From a checkpoint of a small transformer trained on Wikipedia.
Size: 11 layers, width 256, 2 heads of 128, MLP 1024 tanh GELU, vocabulary 3695, 10.6M parameters.
Training: a variant of SOAP for these matrices, 421M tokens.
Each number is 128 + 24 x the weight over its row's rms, rounded and kept within 0 to 255. Layers, rows and columns count from 0. The size above them is the row's rms in percent of the matrix's.

# layer 4 MLP up, 1024x256, rms 0.215, rows 1004-1023, columns 64-127
size [100 103 104  88 100  99 107 111 100 101  98  95 100 101  99 101 101  97  98 101]
[[165  96 150 114 128  89 145 126 101 124 141 111 120 122 124 141 149 129 103 126 165 155 144 135 127 122 112 157 125 142 123 143 130 102 165 124  99 145  74 133 106 148  96 107  79 127  79 126 125 110 122 151 119 117 180 127 150 159 126 135 135 114 130 133]
 [165 138 126 119 122 140  96 136 146 132 116 124 105  92  74 102 132 130 164 108 119 144 157 119 121 122 131 130 109 137 126 114 168 117 179 123  99 125 109 109 140 130 166 140 119 136 105 123 145 134 127 127  78 152 123 101 109 129 148 113 125  66 112 114]
 [ 87 117 112 122 137  92 131 110 130 106 138 124 100 105 154 138 139  99 107 107 157 179 144 142 141 115 122 133 140 109 104 102 130 129 160 130 138 119 141 134 139  96 110 131 114 123 149  92 159 142 100 125  78 132 112 131 106 136 113  88 105 147  86 169]
 [102 115 172 127 107  95 138  75 135 134 100  98 138 112 149 111 150 130 123 130 116 157 144 174 136 161 119  95 124 130 122 119 103  84 146 133 127 115 150 155 146 154 147 158 132 125 124 170 141 114 132 153  90 166 148 121 107 102 130 148 203 130 165 103]
 [165  83 125 154 130 156 153 151 103 120 117 129 165 107 169 125 123 138 116 137 135 156 145  72 113 160 133 115 146  75 129 114 136  97 123 121 129 163 143 122 113 148 121 124 109 124 158 125 147 178  93  99 148 169 152 131 151  73 180 121 202 143 143 138]
 [159 141 120 105 132 164 109 147 124 126 171 168 116 144 114 136 126 172 137 123 106  84 126 137 118 142 107 123 138 154 131 125 144 145 157 131 155 109 161 161 107 129 119 143 100 180 105 170  97 104 158 134 171 159 104 168 151 142 132 135 142 122  98 135]
 [167 112  91 159 130 164 113 142 140 137 124 168  81 135 100 108 116 134 125 167 117 137 170 130 131 159 124 161 116 132 151 139 138 127 149 113 110 110 133 136 143  84 104 102 138 128 128 155 127 100  90 123 150 119 147 136 143 105 154 137 117 168 129 154]
 [115 161 117 158 157 138 144 154 128 133 111 110 143 145 123 113  71 100 128 124 168 204 108 130 139 100 104 133 144 118 153  97 164 135 142 117 153 143 161 100  90 108  95 131 127 135  98 160 162 120 134 124 101 159  80 110 128 110 151 138  99 140 148 114]
 [158 134 108 170 140 176 112 135  99 105 146  94  98 109 123 110 120 127 128 124 138 156 117 105 178 128 123 122 164 115  89 122 121  92 100 152 102  72 160 142 116 134 111  97 176 162 146 131  95  99 122 150  77 124 136 148 106 112 137 125 157 100 130 105]
 [125 112 142 124 135 104 143 109 130  89 110 109 118 125  99 136 130 132  92 159 111 165  90 114 110  93 124 122 147  94 136 177  94 138 146 129 134  78 164 150 129 133  98 169 114 116 116 130 147  96  80  98 101 115  95  92 140 141 136  92 122 114 109 164]
 [140 105  92 139 170 121 133 148 113 134 103 131 143 128 137 148 164 145  81 100 160 117 149 104 140  87 189 117 150  89 140  98 103 117 130 132 110 147 106 105 119 141 140 100 152 121 178 200 142 111 130  90 149 120 101 149  87  94 104 162 154 178 119 124]
 [166 127 151 120 115 124 148  72 152 152 165 167 123 125 113 117 149 132 127 119  94 101 162 126 159 133 134 111 118 139  92 100  92 112 134  95 113 152 129 138 119 130  96 143 110  89 158 137 140 100 126 163 128 118 133  98  82 143 104 137 139 163 121 107]
 [124  69 163 138 151 149 137 149  91 102 115 126 113 134 140 117 135 164 146 155 128 136 160 161 146 150 177 151 147 128 152 165 135 103 160 132 147 111  91 137 128 156 128 167 141 139 141  94 154 106 145 125 154 143 140 123 125 148 171 142 116 130 178 132]
 [134 110 117 112 144 133 132 131 142 157 169 133 126 157 108 136 117 135 152  85 123 143  99 136 165  97  98 144 125 150 129 144 109 143 144  71 114 132 111 117 140 171 104 128 102 140 111 162  90 160 144 144 132 131 153 111 107  92 110 134 152 133 111  79]
 [120 119 129 147 100 123 171 117 101 179 147  97 117 154 153  95 136 160 112 150 121 150 145 175 121 135 159  85 107 139 186  90 180 140 126 131 132 201 134  97  86 152  96 148 117 135 130 129 114 122  99 123 134 139 146 105 135 126 155 126 133 100 168 133]
 [ 92 121 123 154 133 112 103 131 132 153 112 140 162  96 144 125 139 135  89 138 159 125 124 122 141  91  79 122 152 120  86 125  87 119 129 110 135 130  75 164  96 159  93 147 136 148 162  98 152  99 148 155 129 112 182 136  82 124 116  96 106 120 116 108]
 [ 98  98 128 126 125 128 121 137 132 143 126 155 116 141 130 158  96 108 124 136 173 109 174 129 121 157  99 113 144 164 117 116 137 112 138 139 116 147 138 122 173 102 107 104 138 148  59  87  84 101 106 142  78 107 164  93  99 135 108 135 103 128 113 120]
 [146 117 147 121 144 148 134 103  97 115 129 148 145 134 124 117 149 150  93  62 133 116 146 111 119 180  90 109 132 147 127 140 141 135 139 170 106 146 139 148 116 131 124  99  80 164 131 129 161 114 140  91 152  79 112 120  79 142 171 114 132  84 127 169]
 [186 163 131 113 121 129 148 118  85 128 141 128 142 138 132 124 119  97 140 145 133 140 136 133 119 101 127 128 112  80 131 112 119 108 144 129 114  93 161 125 100 167 152 102 141 127 185 115 131 115 109 137 138 144 153 134  68 156 116 166 109  71 122 107]
 [142  91  98 118 120  94 164 125 157 150 166 123 121  89 114 130 115 170  63 124  82  90 130 104  95 132 122 100 116 146 126 112 163 106 102 130 138 131 114 136  81 131 125  80 119 122 106  98 105 132 137 123 125 130 164 132 101 119 112 112 105  97 169  98]]
# layer 4 MLP down (transposed), 1024x256, rms 0.221, rows 1004-1023, columns 64-127
size [105 101 103  91 100  92  97 117 105  98 107  99 100 113 102 101 106  99  98 100]
[[136 104 152 166 134 150 100 101  93 107 123 134 163 120 126 116 131 132  85 156 104 148 119 174 141  92 144  91 143 130 112 121 118  68  99 124 117 133 134  98  96 104 143 152  80  98 126 160  97  99 134 138 178 120 139 120 147 116 139 119 133 148 133 182]
 [116 159 130 105 143  91 125 164 101 106 141 142  74  87 157 131 111 161 124 153 166 102 121 150 155 137 119 104 150 160 130 119 142 108 118 113 140 165 154 103 153 129 123 123  90 138 153 148 125 103 129 146 139 138 133 133 129 206  99 139 119 143 137  66]
 [109 144 118 171 147 180 100 157 120 135 113 167 147 152 137  94 120 142 138 140 130 109 120 132 132 139 110 161  67 109 141 159  72 117 146 127  97 107 106 125 124  90 100 115 126 117 110 162 166 112 148 104 194  98 146  96 122 109 129 143 160 170  75 117]
 [ 99 100  82  95 111 116 134 121 101  99 100 127 134 136 138 111 118 145 127  90 134 144 166 125  86 174 165 170  90 145  60 153 131 131 100 153 123 141 152 161 118 109 137 163 136 123 142 132 153 135 136 118  94 112 146 104 133 146 141 137 124 116  93 114]
 [121 155 129 158 123 144 112 108 115 140 129  85 117  76 168 141  99 126 135 175 145 100 114 109 160 117 147 133 112 118 124 141 129 101 130 124 144 156 126 145 126 105 133 145 154 161 174 156 117 142 144 141 142 132 158 165 198 155 124  94 130 121 128  94]
 [145 112 134 147 133 107 150  96 133 164 159  85 112 144 106 123 183 132  78 133 126 186 195 130  78 105 116 129 115 153 119 153 135 102 136 131 160  67 109 110 165 111 156 133 138 108 143  91 162 124  95 125 146 106 157 112 101  85 122 148 117 140 127 110]
 [120 175 136  76 146 143 129  98 138 165 145 144 153 139 158  96 101 130 134 108  95 131 119 134  95 131  80 128 146 125 117 146 133 129 121 141 158 115  86  88 129 134  61 135  99 137 103 109 110 111 157  64 158 152 121 172 128 119  90 110  77 115 167  80]
 [153 139 153 165 134 136  96 131 129 128 141 139 152 162 118 131 113 132 147  97 122 129 118  86 128 146 126 130 120 108 143 122 133  96  88 103 138 112 153 133 143 175 101 126 152 135 136 171 141 101  90 127 149 117 131 168 109 112 148 137 138 139  84 103]
 [ 75 121 120 163 138  95 134 115  94 121 111 117  73  97 101  96 136 113 108 144 122 133 120 165 183 133 115 146  98  97 147 101 102 122 118 144 123 135 123 129 123 164 169 107 134  95 118  88 130 120 136 134 107 119 140 127 163 140 176 112 113 142 159 112]
 [121  94 115 149 122 125 131  94 167 130 177 150 103 131 127 114 106 101  74 102  84 123 154 120 165 102  99 109 167 127 147 133  80 102 154 163 163 163 114 115 128 151 132 108 128 118 148  97 161 133  87 130 152 102 136 115 196 124 146 131 159 118 123  91]
 [145 161 127 119 111 163 135 139 148 151 107 132  80 130 150 129 188 164 143 103  80 154 159 151 124 198 158 133 135 125 154 161  99 106  83 128 107 137  84 175 153 129 118 164  77 136 139 139 153 138  89 102 115 119 122 141 126 149 152 126 177 115 149  97]
 [ 86  88 112 147 179 122 144 138 117 114 105 138 141 113 139 118  90 167 111 158 165 132  94 161 120 141 111  98 112 101 151 123 158 123 133 166 133 120 124 151 126 142 183 121 122 136 111  99 133 106 107 120 117 135 138 147 148 111 164 118 126 136 133 112]
 [167  91  81 135 150 145 109 146 114 138 120 115 153 188 143 140 139 152 159 131 123 124 142 147 147 140 165  85 179  78 115 139 105 160  76 129 166 103 111 133 148 126 129 119 169 121 136 138 123 104 167 139  82 147 120 145 172 139  89 125 101 155 113  83]
 [124 144 158  95 146 137  76 121 154 153 156 160 126 151 128  88 153 125 141 127  96 118 110 141 134 111 149 166 154 114 149  93 107 109 115 139 135 163 155 101 133 148 172 176 152 154 164  92 124 120 108 171 151 119 149 146 144 131 111 139 136 120  68 119]
 [140 139 157 109  94 119 112 138 161 165 135 121 108 144 149 131 123  99  82 112  79 107  84 101  94 115 104  65 118 139 111 161 164 155 130  91 114 146 136 150 122  82 143 125 131 163 142 127 137 123 111 127 114 120 108  84 150 120 141  91 124 143 128 122]
 [116 119 135 121  85 153 133  83 113 109 149 136 132 105 123  78 151 131  95 141 175 130 126 104 119 108 137  68 158  67 103 147 130 140 156 110 142 155 110 149 115 163 141 106 169 125  99  92  92 117 151 131 108 136 114 124 137 174 114 108 108 119 172 153]
 [119 142 108 118 111 137  93 133 149 169 156 117 124 145 122 157 130 134 106 140 140 143 124 174 137 110 104 142 139 106 101 123 141 119 155 112 164 154 128 101 151 149  94 126 115 103 138 128 121 102 127 183 156 129  77 100 120 114 108 132 157 131 105 158]
 [142 134 116 141 142 113  86 145 148 102 137 104 148  74 146 151 123 125 126 138  94 109 131 124 148 149 194 153 170 116 127 131 117 135 113 105 117 140 110 144 135 141 127 155 150 142  84 119 111 148  85 121 126 129 149 105 166 136 157 127 104 147 116 148]
 [144 139 141 111 192 136 113 138 144  96 123 149 122 125 137  98  84  96 113 114 198 111 115 129 126 195 145 136 138  75 111 147 110 167 132 129  91 158 108 108 121 109 168 139 130 100 151 141  82 164 142 166 170  89 139 161 113 131 173 144 142 114 140 172]
 [102 126 130 135  75 146 136 117 110 138 151 150 123 119  89  87 102 103 129  85  89  66 113 118 153 134 144 127 124 143 144  84 103 120  91 128 141 130 139 156 132 129 139 112 130 141 123 106 121 102 143 120  96 151 156 103 133  93 144 107  93 130  70 133]]